config.toml
init_std_down = 0.0412
decay_fraction = 1.0
seq_len = 768
Each number is 128 + 24 x the weight over its row's rms, rounded and kept within 0 to 255. Layers, rows and columns count from 0. The size above them is the row's rms in percent of the matrix's.

# layer 3 attention output (transposed), 320x320, rms 0.0357, rows 234-255, columns 160-319
size [ 95  95 105  90 101  88 100  93 100  95  94  97  98  91  93  94  94  92  98  98 101  95]
[[118 116 131 110 132  97 124  91 150  63 112 153 133 121 144 136 141 133 141 114 158  71 118 140 135 157 105 121 145  76 151 128 120 127 119 152 129 107 126 110  89 147 100 122 113 110 144 125 111 114  93 105 120 106 145 168 140  97 161 137 144 122 156 126 130 105 112 111 100 120 120 134 130 100 137 142 141 157 140 130  94  87 103  94 123 135 142 117 137 149 131 131 143 129 156 148 151  93 166 156 140 152 107 113 156  77 121 158 122 128 134 105 120  97 128 135 126 119 137 128 140  85 128  77 160 112 123 135 161 111 120 127 123 165  66 158  96 172 116  75 109 148 116 136 136 128 100 130 116 154 158 146 105 133 107 164 165 103 124 145]
 [126 169 112 124 116  98 116 150 151  79 108 114 130 147 155 135 150 118 110  99 115 112 132 161 145 149 147 127 167  99 105 127 126 171 157 152 147 126 135 161 126 106  88 112 104  96 115 151 114 143 145 127 132 108 139 121 121 151 141 171 119 148 130  79 102 138 148 102 137 125 155 103 101  97 102 110  76 149 131 138  99 147 127 143 137 131  92 143 142 152  92 107  74 131 127 147 110 116 125 122 134 116 123 145 148  45 109 168 114 122 146  70 137 117 176 127 118  96 123 149  91 126 114 135 130  89  90 113 133 112 143  83 135 134 112 140 124 147 133 130 109 136 128 176 142 139  78 152 131 161 152  95 137 152 124  96 124 141 124 124]
 [130 112 170 133  71 126 108 158 169 106 136 164 136 124 133 110 130 155 161 129 178 139 107  85 102  93 128 101 157 122 143 110  82 134 152 158  81 118 157  80 113 153  90 138 163 136 115  91 138  90 136 143 135 147 114 149 129 139  87 133  99 117 111 143  90 132 174 136 124 108  82 118 131 146 118 151 154 149 136 150 132 102 111 156  76 100 145 128 140 115 100 156  93 135 154 126 133 144 146 146 133 137 136 124  55 103 117 144  98 115 145 154 188 118 127 124 142 133 107 127 144 105 161 101 164 168 104 109 139  85 147 141 126 106 180 102 110 135 122 153 136  95 137 114 105  89 113 135 111 143 107 135 148 129 117 117 145 127 121 164]
 [ 92  84 130 127  78 145 121 113 100 123  94 109  98 104 103 138  76 156  95 126 149 110 105 117 147 153 105 121 175 118 114 165 150 151 127 100 125 127 146 103 150 135 158 124 169 123  59 143 114 143 141 129 151 102 116 126 105 103 132 129 154 174 116 115 156 144 145 148 152 134 145 133 157  92 141 107 157  48 158  87 121 155 126 138 118 112 110 148 100 130 151 131 124 119 126 135 110 196 157  93  95 137 119 154 146 148 126 117  93 122 118 125  97 102 133 111 116 161 128 139 130 133 174 152 107 137 118 145 115 133 103 133 103 117 147 135 142 136 120  91 144 114 106 172 119 126 158 121 109 123 154 126 149 114 168 156 139 153 115 129]
 [115  88 118 104  96 111 111 107 162 149 135 118 145 106  99 126 108 122 173 146 151 147 119 144 145 123 154 124 101 127 115 124 154 110 154 163 131 106 145  72 172 110 126 143 131 103 105 113 149 114 154 131  91 152 103 141 121 129 145 109 148  73 131 120  97 107 123 158 107 137 103 120 146 125  83 137 129 109  89 127 118 142 127 126 109 124 104 124 167 110 131 155 141 119  89  92 151  97  96 118 142 110 156 159 114 153 115 101 147 110 134 108 126 117 130 119 158 147 112 146 131  88 130 125 171 130  80 136 124  87 121 147 143 104 115  99 110 167  72 147 161 118 130 116 154 122 189 145 132 117 108 159  80 150  82 142 168 200 119 150]
 [103 103 125 150 110 147 133 165  94  68 172 142 114 159 113  92 109 100 139 112 145 193 159 158 139 116 141 136 124 132 150 114 119 145  90 115 113  98 138 136 151  83 161 135 123 140 114 149 134 130  76 132 143 120 152 165 132 110 131 140 127 125 123 110 132 132 106 121  66 108 116 148 111 150 145 100 143 113 165  92  72 135 105 144 109  99 104 138 116 110 120  95 119 143 131 210 113  84 129 137 106 106 136 117  89  91 123  98 129 136  76 149 121  93 151 145 138 117 128 109 152 143 144  90 114 172 128 159 159 105 104  82 121 125 106 124 151 136 130 130 111 125 121 174 153 111 110 126 100 147 137 128 124 182 115 102 133 122 157 150]
 [127 119 153 104 163 119  97 133 135 145 116 135 113 144 140 103 174  87 152 142 142 167 137 131 126 119 109 164 116 152  88 173 132 154  93 117 125 123 116 113 138  73  96 116 133 142 115 127  97 146 136 162 103  95 142 122 138 150 128 141 111  94 118 120  84  98 138 113 114 106  94 183  93 166 136 100 122  95 125  87 121 125 146 176 150 111 178 122 106 137 139 133 143 157  97 161 111 114 171 127 121 103 117 118 111 128 191 118 129  84  94 143 156 160 135 120 128 173 112 125 147 150 107 127 124 105 119 136 133 124 102 102 158 131 188 122 144 152 120 147 137 130 132 129 118 133 173 112 120  93 138 146 126 140 150 120  84 148 155 118]
 [145  99 136 134 122 118  91 131 152 140 126 171  89 154 110 178 116  92 122 130 144 125 118 140 127 123 108 118 163 110 100 162 113 107 167 155 136 136 103 120 115 135 127 126  97 111 161 143 194 122 113 149  95  97 128  99 168 102 135 100 130 141 114 169 144 141 108 145 146 149  85 126 119 128  82 106 100 117 176 131 142  84 156 156 132 109 104 102 159 141 137  98 132 152  63 122 122 119 112 125 110 129 107 137 170 128 106 163 104 165 133 131 137 124 115 116 153 123 147 119 134  98 139 139 123 159  93 114 161 100 135 113 147 124 130 133 143 133 124 123 146  83 118 153 151 108 134 114 125  70 112 119 117 107 133 113 175 164 169 124]
 [114 140 119 156 114 137  99 120 122 134 101  95 106 158 122 117 163 112  95 137 131  95 177 109 120 143 173 142 101 136 126  90 135 133 156 112 132 120 125 154 126 136  99 131 110 102 141 138 140 116 140 123 124 119 159 127 125 104 120 203  99 115 124 146 138 122  89 113 142 145 105 113  88  76 151 100 150 123 136 129 136 112 112  93 109 163 120 161 102 107 113 171 147 130 138 122  72 133 145 167 112 156 132 136 124 129 130 160 160 118 127 137 105 143 149 141  90 136 132 116 141 119 125 163 108 126 120 106 164 156 142 147 123 141 112 129 140 139  82 123 135 101 119 115 191 143 137 127 168 166 148 114 131  87 109 155 180 107  90 145]
 [154 143 119 161 152 131 103 134 114 127 114 144 105 107 112 137 126 166 106  82  83 162  76  97 115 144 125 129 103 166 147 125 151 110 135  95 124 135 140 130 138 138 142 153 145 157 132 168 176 142 184 148 140 115 138 127 122 134 104 142 127 145 118 164 110 112 153 125 184 125 112  98 137 149 105 129 161 121 155 139 167 134 127 110 112 131 138 171 123 109 162 121  95 128 153 123 160 120 160 149 156 164 144 157 133 132 111 101 119 130 121 121 102 116 137 150 115 126 103 110 120 156 132 121  99 157 153  63 167 140 164  90 115 102 125 141 133  91 149 133 132 156 109 135 129 131 157 140 170 142 131  75 127 124 102 143 137 146  87 120]
 [140 109 115 137 118 157 176 146 148 108 112 144 112 105 116 123 144  57 124 115 166  96 118 107 146 119 112 163 119 146 124 139 130 145 128 154 155 144 151 143 126 124 119 131  74 131 112 123 140 122 126 149 103 106 148 129  90 144 126 141 167 113 103 104 121 159  99 106 136 106 136 146 110 150 131 135 103 106 146 126  56 129 138 159 148 114 158  95 114 125 131 130 135 159 130 150 126 131 118 122 138 127 136 140 103 115  98 158 105 128  96 178 139 117 148 120 108 128 113 118 102 111 147 115  90 109 162 124 137 117 169 174 128 116 145 152 150 118 123 104 149 131 115 156 158 177 148 133  91 133 116 110 105 137  96 125 125  98 127 149]
 [ 97 155 160  84 105 100 118 132 115 124  90 113 113 153 122 110 144 132 113 128 101  94  91 156 201 121 172 137  86  95  89  54 104 146 109 138  98 142 177 124 122  95 173 165 119 110 138 124 134 150 130 139 132 139 137 148  80 127 125 126 103 175 125 129 106 163 106 158  98 109  91 144 120 148  82  79 127 171 113 152 106 148  97 117 118 123 136 184 114 131 129 120 110 123 120 145 135 132 135 132 132 122 116 160 153 117 181 101  86 134 148 141 117 133 143 112  92 136 122 118 148 141 137 145  68 110 179 156 119 125 115 112  85 143 104 140 101 110 107 162 136 103 112  89  99 133 124 112  89 100 124 115 103 117 112 117 164 122 106 176]
 [136  89 131 142 133 159 150 137 130 137 122 107 172 174 117 127 150  92 163 125 121 137 142 106  79  95 125 154 157 149 147 149 122 160 114 113 111 132 170 110  75 132 147 158 126 143 165 129 143 166 144 100 127 160 171 119  61 150 118 113  91  95 134 121 105 103 135 139 133 170 112 120 118 167 111  92 119 129 130 140 110 114 140 145 144 120 147  74 155 141 150 124 113 126 104 122 123 114 113 133 124 143 147 185  87 102  66 142 140 158 122 181 133 137  98  81 111 108 116 130 135  99 115 111  93  81 187 112 136 125 129 134 165 117 104 104 168 121 152 107 101 150 110 104 105 153 114 120 120 125  88 153 115 121 107 114 125 116 137 148]
 [ 85 130 140 152 108 166 142 170 110 135 142 136  93 106 123  83 117 121  94 141 151 182 137 136  96  98 144  79 169 141  95 100 141 103 171 114 134 115 119 106 121 105 165 138 179 119 123 140 158 155 119 146 144 110 131 141 123 113 131 155 124  99 117 128 159 143 118 146 103 117  82 159  82 103  68  78 117 117 161 106 120  95 151 125  96 124 143  87 142 165  96 139 101 141 120 104 140  87 103 103 100 146 105 150 116 118 175 120 138 152 150 127  84 178 123 141 114 121 124 112 125 124 109 162  78 105 140 139 132 119  88 124 175  74 127 143 120 135 141 136 109 123 117 131 102 137 135 137  89  99 116 134 125 107 177 161 117 153 130 150]
 [113 146 148 119 139 135 114 167 116 126 147 135 144 114 137 147 114 103 119  98 111 138  86  78 146 130 102 122 133 119 135 105  83 131 130 177 115  89 133 102 115 123 112 124 165 162 132 186  93 170 116 110 108 115 162 123 151 166 122 114 102 108 138  97 152 142 148 168 127 170 111 109 119 125 133 130 147 141 162 135 140 140 133  88 120 162 134 126 117 158 135 140 113 114 118 155 155 145 136 113 131 144 127 117 110 113 133  86 162 149 107 134 160 110 101 130 110  98 117 134  94 105 131 101 159 132 169 111 138 113  93 159 151 105 146 148 111 133 133 106 142 148 133 150  96 142  85 165 129 184 136 194 118 165 118 125 173  85 114 115]
 [163 119  94 115 141 153  99 154 163 132 113 104 138 146 176 130 153 154 105  92 139  95 120  79 137 148 128 100 117 129 142 127  92 113 101 168 147 132 139 120 133 159 127 143 103 117 162 179 115 131  93 143 139 141 102 127 133 164 149 165 148 188 158 109 106 121 170 143 105 152 102 154 145 107 105 141 149 118 101 105 110 102 140 103 162 160 118 118 132 165 143  95 116 104 137 132 125 177 147 114 144 143  63 130 127 107 155 156 114 146 148 115 139  91 130 139 115 117 155 127 113 184 143 145  61 186 121 102 125 136 132 120 109 137  86 135 148 132 134 117 128 103 143 128 121 158 137 131 130 100 142 156  93 149 141 118 108 123 157 140]
 [ 99 123 121 109 142 146 138  98 114 128 140 106 110 182 147 141 127 136 100 119 143 138 124 102 161 141 137 121 147 113 126 137 121 113 129 117 122  88 109 128 149 135  93 146 121 167 100 131  89 158  98 132 118 166  97 131 135 156  94 126 126  86 117 144 141 150 112 122 128 105 158 142 140 162 122 153 108 165 124 145 140 110 134 179 147 148 144 127 159 156 116 102 115 113 125 186 129 143 126 124 144 125 122 150 134 111 145 129 112  92 146 130 120 158 123 159  80 134 107 139 150 161 129 150 127 145 126 149 128 114 132 111  90  98 103 152 140 153 128 135 125 122 143 108 109 118 106 118 149 148 130  94 140 128 112 134  93 125 152 115]
 [125 148 145 105 134 167 126 169 130 109 117 140 167 121 123 113 139 165 182 133 152 109 118 159 158 124 140 116 165 137 123  92 147 123 140 125  92 122 175 143 145 123 173 145 123 106 145 142 147 124 133 126 125 129  96 121 102 164 116  65  55 129  93 131 105 131 136 127 133 135 127 100 139 122 140 151 100 178 123 138 101 124 141 169 107 111 177 136 125 112  84  86 115 124 133 179 158 148 131  94 132 169 130 102 109 143 156 101 125  78 106 129 134  93  84 181 149 153 121 129  73 149 167 107 101 145 113 147 127 145 126 128  73 111 132 179 118  81 152 145 128 120 109 132 136 142 153 137 122 117 147 135 104 108 181 136 140 159 126 109]
 [111 124  96 122 103 149 143 139 121 128 149 156 128 131 143 104 146 132 148 123 117 108 142 106 116 115 177  82 133  75 125  83 157  99  81 160 105  75 159 142 124  98 114  95 130 107 102 104 159 119 109 102 156 176 121 171  96 113 103 142 142 107 113 150 153 152 160 159  97 125 108 130 149 160 137 133 137 132 159 136 130 115 162 150 131 101  97 114 155  96 128 134 133 128 132 160 132 147 140 140 129 119 138 161 121 101 147  95 120  91 148 120 123 108 152 115 141 147 128 130 146 103 184  81 118 103 128 132 102 124 141  97 146 128 105 126 143 131 132  88 148 124 126 153  97 118  99 136 100 114 151 135 115 158 119 117  85  77 150 126]
 [123 171 121 134 108 168 146 121 147  82 140 125 140 124 102 137 113 105 117 138 141 150 157 177  99 156 103 128 116  94 118 177 158 113 103 115 103 127  84 144  96 134 158 115 134 182 140 115 115 136 163  79 126 110 136 125 113 120 132 108 119 108 119 142  95 131 147 146 126 111 167 118 119 130 142 153 137 109 124 144 137 108 134  46 108 101 143 138 103 173 114 120 109 116 113  68 122 125 115 115 116  82 144 147 120 142 168 121 168 109 128 136 151 184  98 122 140 146 131 119  74 114 124 115 153 147  82 181 111 125 132 124 159 106 134 111 124 133 145 123 145 184 146  97 110 155  94 170 153 134 103 131  90 184 112 136 126 104 161 134]
 [ 93 143 173 116  93 123 133 155  90 144 146 152 168 120 135 134 113 116 148 123 121  94 110 112  97 126  76 134 180 156 135 149  81 110 147 147 170 163 144 140 122 171 163 136 114 149 137 153 164 135 124  95 146 136 122 134 163 154 148 154 168 144 133 120 117 119 112 111  91 138 132 126  90 146 151  86 112 140 140 102 145 132 128 157  67 128  98  86 167 141 143 109 111 111 133 102 115 116 140  95  83 133 106 130  97 186 130 131 146 134 148 149 130 146 141 153 105 108 141 184 124 139 153 159 125 150 132 146 116 148 114 145 108 107 169 117 153  87 119 111 118 148 164 129 142 145 137 126 141 111  76 132 162 124 132 104 143 123 138 148]
 [104 134 139 135 132 139 137 118 118 140 117 105 127 107 130 142 125 163 148 151 102 147 119 127 129 167 135 117 143 129 103 183 135 133  74 123 119 102 134 136 139 127 134 148 131 132 128 109 118 152 137 127 119 108 127  99  90 137 131 148  90 166  94 101 133 126 121 168  82 131 151  92 105 163 143 153 108 161 151 141 167  94 106 108 139 145 136 105  95 154 118 134 159 131 139 125 114 123 124 122 132  93 144  97 120 122 161 137 140 139 129 163 105 169 121 147 129 144 125 173 137 130 114 149 129  93 169 117  96 164 136  68 147 128 177 121 129 138 110 111 108 155 155 105 173 128 136  95 146 159 106 115 115 114 128 112 107 139 130 140]]
# layer 3 attention value, 320x320, rms 0.0288, rows 235-255, columns 160-319
size [104 107 101 101  95 104 100 105 100 102  99 100 101  98 102  96  96 102  97 105  94]
[[ 96 143 126  71 138 182 143 124 136 149 123 137 117  95 116 126 124 142 123 154 125 175 127 127 159 122 105 120  96 109 156 118 110 101 101 136  95 160 146 145 119 122 136 141 121 151 134 127 139 114 107 125 126 111 139 117 147 111 100 119 120 131  91 142 100 114 117 124 116 167 106 157 126 173 161 159 176  86 128 155 152  93 130 115 110 149 118 137 111 112 159 171 214 159 183 110 123 181 149 125 118 130 109 103 141 129 148 108 150 137  88 179 148 155  59 146 119 176 101 121 168  95 150 115 131 150 140 123 113 122  92 136 160 127 178 144 121  90  75 109 147 102 151 128 116 125 170 108 137 114  76 126 103 111 147 145 149 152 118 114]
 [117 149  90 116 150 135 146  86 114 131 134 122 150 133  95 149 132 110 110 142  73  95 151 118 145 138 138 107 124 160 105 128 154 102 114 131 183  97  99 152 166 121 171 111  94 130 165 181 136 168 124 146 114 132 109 119 142 125 132  99 140  91 165 108 160 138 133 144 179 142 158 113 127 138 149 124 130 115 140  79  82 138 133 102 110 144 138 152 123 148 155 107 178 141 129 137  93  78 145 120  98 123 121 108 153 115 152  86 133 125 100  97  83 108 121 125 147  89 146 169 127 157  81 131 108 123 132 147 135 137 162 161 158 134 123 168 134 119 148 135 133 160 132 127 137 185 120 136 142 131 144 129 120 138 140 153  82 140 121 117]
 [152 145 108 125 156 138 135 131 149 131 130 138 146 190 122 126 115 110 121 110 126 128 140 117  91  63 147 169 101  84 130 150 117  89 123 168 141 117 117 155 109 142  92 120  72 127 170 111 127 135 145 132 129 146 111 135 110 143 126 155  90 118 104 148 122  96 113 123 148 145 120 108 136 153 156 150 151 167 100 156 155  82 122 146 171 117 126 127 141 142 135 133 113 127 127 133 107 108 114 158 177 139 126 113  98 144 141 177  99 135 164 145 129 106 130 150 134 113 115  87 135 132 120 122 133 149 175 134  99 124 148 139 149 144 118 124 115 111 138 122 126 143 155  87 143  93 117 192 163 127 135 150 139 106  84 109 150  97 133 133]
 [144 151 132 170 148 132 157 135 112 105 124 146 148 160 124 171 131 110  96 148 124 114 128 115  97 128  98 161 130 113 147 109 139 120  75 123 126 135 132 149  65 135 151  83 116 130 130 160 109 145 100 122 158 113 152 156 160 146 121 135 148 165 124 172 196 161 167  90 120 143 121 122  91 147 149  96 125 139 165 153  91 149 108 132 171 133 160 120  94 157 132 113 134 123 128 138  75 142 163 138  95  99 128 140 138  94 113 108 121 129 132 111 121 132  83 100 106  99 141 131 116 163 128 160  82  92 106 113 169 150 143  99 107 158 166 116 164 127 137  99 129 153 135  90 118 116  98 129 127 125 140 132 130 164 133 110 147  94 112 104]
 [133 134 160 158 131 152 127 144 119 152  83 166 123 121 141 118 161  99 131 135 117  95 119 113 123 138 103 140 156 160  99 137 127 111 122 165 152 138  97 142  70 150 125 127 136 105 121 116 120 152 171 129 112 107  88  97 128 162 118 144 152 136 100 137 114 125 121 128 162 124 148  98 149  80  91 139 113 114 105 135 150  83 164 121 133 149 135 182 136 123 109 155 138 121 163  60 151 158 127 126 130 129  94 141 139 144 111 126 109 128 174 119 112 147 145 103 122 132 165 124 102  99 107 164 135  84 116  81 127 155 168 167 140 142 125 133 116 140 113 124 106 119 116  95 122 100 130 110 151 138 156 164 133 132 156 125 133 135 103  94]
 [125 170 113 126  78 151 166 129 112 140 139 139 121 131 103  99 146 169 149 149 103 148 119 109 152 120 127  92 136 102 186  97 139 140 142  82 152 122 130 116 144 178 147 136  98  72 105 127 132 127 112 120 131 157 115 164 141 120  97 146 122 112 130 142 148 132 103 106  86 123 160  82 137 109 114 143 134  99 108 144 144 131 131  85  87 131 112 155 130 127  88 154 103 130 151  87 143 126  97 169  88 122  83 100 127 119  93 125 143 157 124  93 111 143 124 126 119  98 122 148 109 122 162 116 143 132 116 134 155 131 152 113 124 140 131 125  84 139 153 117 112 129 108 129 139 146  50 107 158 156 140  50  99 141 146 123 149 128 117 122]
 [125 146 106  92 119 170 193 116 139 130 108  87 136  65 142 101 134 136 134 153 123 105 160 147 136 158 154 133 105 156 147  84 127 130 120 116 138 157 141 128 161 149 138 144 141 128 149  96  90  99 128  94 169 131 132 138 113 135 146 144 117 104 136 115 121 126 138 133 108  86 167 139 125 159 140 164 148 116 103 140 121 163 126 101 141 131 134  91 107 140  96 163 142 102 181 161 141 151 153  96  77 149 131 113 127 124 169  68 161 115  99 141 131 131  66 145 134 117 150 117 103 134 168 150 138 114 143 149 105 115 150 120 141 131 130 132 105 104 118 124  93 136 126  93 132  96 110 161 118 149 154 165 144 140 120 133  83 110 119 112]
 [121 123 108 101 147 141 125 147 145 126 132 180 142 107 127 149 113 168 148 121 151 164 110 125 164 139 131 126 156 145 119 165 140  82  90 131 101 107 120  98 147 125  97 119 134 145 126 140 107 142  92 114 138 125 102 149 107 157 121  90 170 145 104 103 110 126 124 116 127 181 168 155 161 149 135 160 129 156 119 118 110 172 187 140 145 123 138  99 182 137 140 102  97 112 125 155 161 118 116 144 186  78 131 132 152 146  96  99 117 128 121 151 135  67 143 153 159 149 111 142 125 141  98 144 133 137 108 110 122 140 114 108 133 122 169 148 102 137 130 140 118 107 129 149  96 133 139  99 105 150 115 133 111 127 145  95  95 157 122 139]
 [127 148 131  92 127 144 164 125 135 138 174  66 163 176 161 133 111 150 125 158 187 115 177  97 139 121 165 134 140 125 138 112 127 144  96 175 164 150 112 130 112 133  94  82 139  86 185 133 133 117  78 146 145 142 103 130 120 113 138 123 126 116 132 141 140 158  92 128  98 149 124 143 127 121 156 111 127 128 124 157  87  90 140 118 135 118 139 128 172 129 117 122 162 118 114 149 124 131 104  92 117  81 123 142 136 133 149 164 145 134 139 156 118 156 101 119 148 163 131 121 141 130  94 142 156 122 100 141  90  94  69 156 131 112 146 112 155 125 133 164  83 103 176 157 132 167 116 125  86 138 148 138  98 123 126  83 119 131 109 184]
 [112 109 148 162 119 104 126 104 127 125 154 131 158  83 143 117 153 137 126 135  99 139 135 135 142 141 142 135 132 134 109 144 132  79 121 115 137  90 129 102 123 147 144 142 164 147 101 131 108 141 157 146 144 154 154 107 136 102 132 139  76 129 130 139 171 122 146 124 141  99 110 117 133  96 117  91 182 115 111 130 160 105 172  78 117 152 109 150 150 117 134 134 152  64 118 102 132 155 107 127 195 137 100 134 122 171 126 117 135 131 132 118 146 154 148 113 128 111 112 122 142 171 106 134 163 157 104 125 103 130 111  72 130 146 119 141 133 140 122 182 127 121 125 114 115  82 161 165 164 121 151 125 126  80 115 158 102 160 165 110]
 [141 142 100 146 164 165 125 113 139 132 118 144 137 119 133 130 107 133 132 141 163 149 153 132  76 131 118 139 153 132 143 190 123 156 150 130  86 120 108 124 115 154 118  62 129  74 122 126 122 105 154 122  85 134 121 125 124 123 131  98 187 127 143 104 170 119 107 129 145 134 177 131 116 142 161 124 111 125 147 116 136 101 144 166 140 164 113 137 148 140 101 144 152 142 120 139 127  99  99 146 129 105 153 126 113 196 115 170 139 121  94 136 141 153 143 144 159 110 122 112 123 141 110 107 196 189 101 118  86 109 129 144 201 136 160 155 141 121 153 103 136 156 153 153 136 140 136 146 142 154 127 130 141 135 126 156 132 137 140  92]
 [106 144 147 149 156 116  92 142 127 158 119 137 103  88 143 129 140 167  74 112 111  98 139  75 164 183  92 135  72 122 112 121 137 125  96 171 157 137 134 114 141 149 122 119 155 109 121 169 117 111 119 153 142 130  97 150 189 105 143 138 141 131 126 126  92 143 129 141 122 111 137 126 155 103 143 118 139 153 112  98 106 145 116 125 102 140 125 146  80 128  88 121 123 115 126 139 129 130 138 146 132 127 136  88 115 145 145 149 112  98 170  77 167 132 156 140 103 171 136  85 146 165 153 147 155 178  82  85 113 137 153 127  79 204 138 156  97 120 108 165 145  90 184 128 151 131 101 144 137 120 140 133 128 115 160 163 139 145 127  95]
 [131 112 136 145 145  97 128 103  98 112 118 136 133 139 137 137 108 108 133 116  93  89 129 137 143 176  89 128  98 117 177 157 124 147 138 130 100 160 119 144 143 146  75 103  90 145 129  85 135 132 170 146 124 137 119 121 138 128 130 108  99 138 127 109 124 166 116 110 153 140 145 129 131 130 146 184 168  99  70 165 125 170 113 117 127 129 139 162 123 122 159  89 131  99 109 106 102 150 145 132 163 127 139 159 140 163 116 132 119 119 140 125 132  77 104 120 118 146 116 167 129  91 147 121 153 142 102 139 127 107 154 150  75 168 131 145 150 129 136 132 158 132 140 141 148 141  86 140 182 136 146 163 147 124 121 103 136 115 120 103]
 [115 129  95 145 182 135 156  94 154 129 132 142 159 137 143 114 127 146 121 134 134 156 143 138 113 153 195 106 120 153 134 171 125 128 174  90 161 134 106 187 156 154 116 132 113 105 123 140 171  91 150 136 162 143 105 132 129  92 200  92 120 135  83 175 127 128 100 103 131  68 138 151 154  99 115 109 102 119 129 127 129  97 111 153 113 125 121 145 148 143 114 113 133 149 135 157 101 116 157 166 149 129 176 126 146 147 111 156 117 152 154 126 132 181 170 150 103 147 163 107 121 116 131 128  93 129  95 109  93 143 125 104 135 130 139  96 145 143 137 150  97 114 104 127 151  85 153 109 181  71 116 101 157 108 149 121  95 176 146 148]
 [ 95 152 163 120 105 104 142  82 111 141 150 163 159 112  94 110 153 101 129 165 144 141 113 153 112  87 102 129  79 137 115 137 165 109 126  83 118 119 115 122 127 133 144  99 140 134 111 118 159  98 167 104 159 128 108  87 116 166  96 118  95 108  68 134 103 138  84 111 178  75 137 133 117 147 139 135  98 116 164 122 131 113 133 126  75  97 121 119 144  97 139 131 144 128 168 143 137  88 134 143 148  88 155 112 146 112  86 103 144 128  76 124 118 149 130 116 119 139 123 102 169  80  97 144 139 112 137 132 115 153 156 123 139  98 150 133 109 132 128 165  86 144 115 155 108 108 147 116  96 167 103 133 129 128 125 105 146 148 116 134]
 [133 144 134 133 135 126 133 141 165 141 102 137 162 100 109 139 154 116 145 149  70 101 149  87 117 121 104  85  93 125 126  74  86 141 141 119 147 135 166 150 137 126 171 142 133 115 138 122 153 118 125 108 141 106 154 143  95  97 162 154 140 153 110 103 127 129 163 123 109  99 101  88 107  96 112 125 156  93 110 114 133 145 136 142  98 151 123 129 123  75 164 133 111 157 141  88 106 104 181 134 127 114 130  88 120 144 116 152 137 103 108 120 118 118 159 109 157 122 117 129 117 124 126 106 142 111 136  95 128 169 155 142 110 125 135 119 120 135 134 135 127 142 115 132 150 110 153 146 106 138 112 148 111 136 182 110 119 111 107 143]
 [121 141 128  79  94  81 139 116 117 168 153 170  70 134 145 132 114 113  88 130 148 125 127 104 127 109 106 163 108 136 186 132 125 122 130 120 124 140 125 141 112 162 135 108 118 135  70 154 151 120 164 114  78 120 171 116 148  87 123 186 161 160 145 113 100 160 144 146 157  90 167 163 101 113  89 119 180  93 140  95 163 104 112 109 108 143 143 153 163 134 165 137 153 130 107 102 125 106 147 131 134 117 131 138 145 122 116 156 109 139 102 117 105 149 194  90 105 111 121 158 178 148 111 156 155 141 142 134 108  98 112 114 157 145 140  79 128 153 141 118 129 152 113  99 161 141 124 151 124 137 157 138 144 139 117 100 122 131 135 141]
 [126 131 164 146 119 137 114 145 175 101  78  93 117 123 120 154  68 130 113 114 137 140 112 176 163 151 105 142 110 160 110 105 113 158 135 109 154 159 101 147 114 120 149 147 133 194 135 150  92 158  90 154  96  86 137  74 119 137 120 125  84 121 143 135 124 111 115 122 137 140 135 167  90 124 137 115  87 122 119 151 127 132 104 141 133 145 139 152 100 124 128 102 139 126 124 126 148 141 139 120  93 133 115 102 105  92 146 128 107 131 137 136 151 147 132 132  73 117 153 119 113 128  91 130  76 131 127 142 128 138 119 115 101 138 132 109 119 127 113 125 143 139 130 101 143 101 164 120 123 130 130 118 122 117 153 166 137 176 149 113]
 [165 119 123 130 138 101 130 156 125 153 106 121 124 179 143 122 125 145 113 157 167 127 131 124 128  92 152 134 141 133 125 129 106 140  93 108 179 138 151 119 143 132  97 144 133  95 136 158 123 119 139 176 133 122  99 115 158 109 116 154 126 142 177 133 125 133 130 128 109 160 114 156 142 128  90 140 142 150  86 121 132 143 148 187 124 151 117  99 137 104 182 112 177 133  87 156 121 112 114 134 143 155 120 135 137 169  94 175  45 116 116 131 115  80 105 126 106  86 127 129 192 131 169 133  98 114 182  94 129 143 101 120 145 144 131 116 126 180 144 147 100  91 137 145 156 141 131 126 114 127 130 137 158 101 123 120 137 109 127 153]
 [101 143 115 160 145 145 132 108 173 118 109 135 110 140 123 108 167 135 112 127 121 130 119 117 119 117 189 111 113 119 136 113 141 133  70  95 135 111  70 129 148  99 152 123 174 125 115  98 152 133 113 142 137 111 143 121 118 147 114 110 112 117 126 130 126 124 107 124 157 131 146 138 150 159 118 179 164 118 141 134 148 113 115  96 124  74 125 165  66 106 124 155 124 101 110 169 117 130 113 140 174 153 164 138 128  51 154 112 114 112 100 140 120 117 134 121 121  95 147 103 125 122  98 134 151 153 138  97 104  98 117 127 124 148 106 114 134 163 136 166 128 107 109 126 160 115  97  86 123 148 132 111 134 103 155 120 125 148 139 107]
 [166 118 107 101 135 139 113 119 118 145 134 158 131 139 112 114 115 126 155  93 140  84 147 135 129  77 138 169 142 136 150 115 141  94 133 148 132 162 125 134 123 132 129 103 126 156 139 139 137 155  83 145 136 107  91 150 123 126 167 109 160 116 117 125 116 144 130 111 140 113 126 149 102 120  94 140 126 111  97 143 145 126 151 121 107 116 134 115 110 150 167 143 138 170 103 103 140 118 144 177  72 153 129 148 128 127 116 150 144 109 104 127 184  97 164 100 153 148 163 102 129 119 143 100 109 158 128 103 148 120 125 172  97 147 123 143 119 136 153 148 163  95 131 154  86  72 117 191  95 129 164 150 135 123 149 156 109 147 133 109]]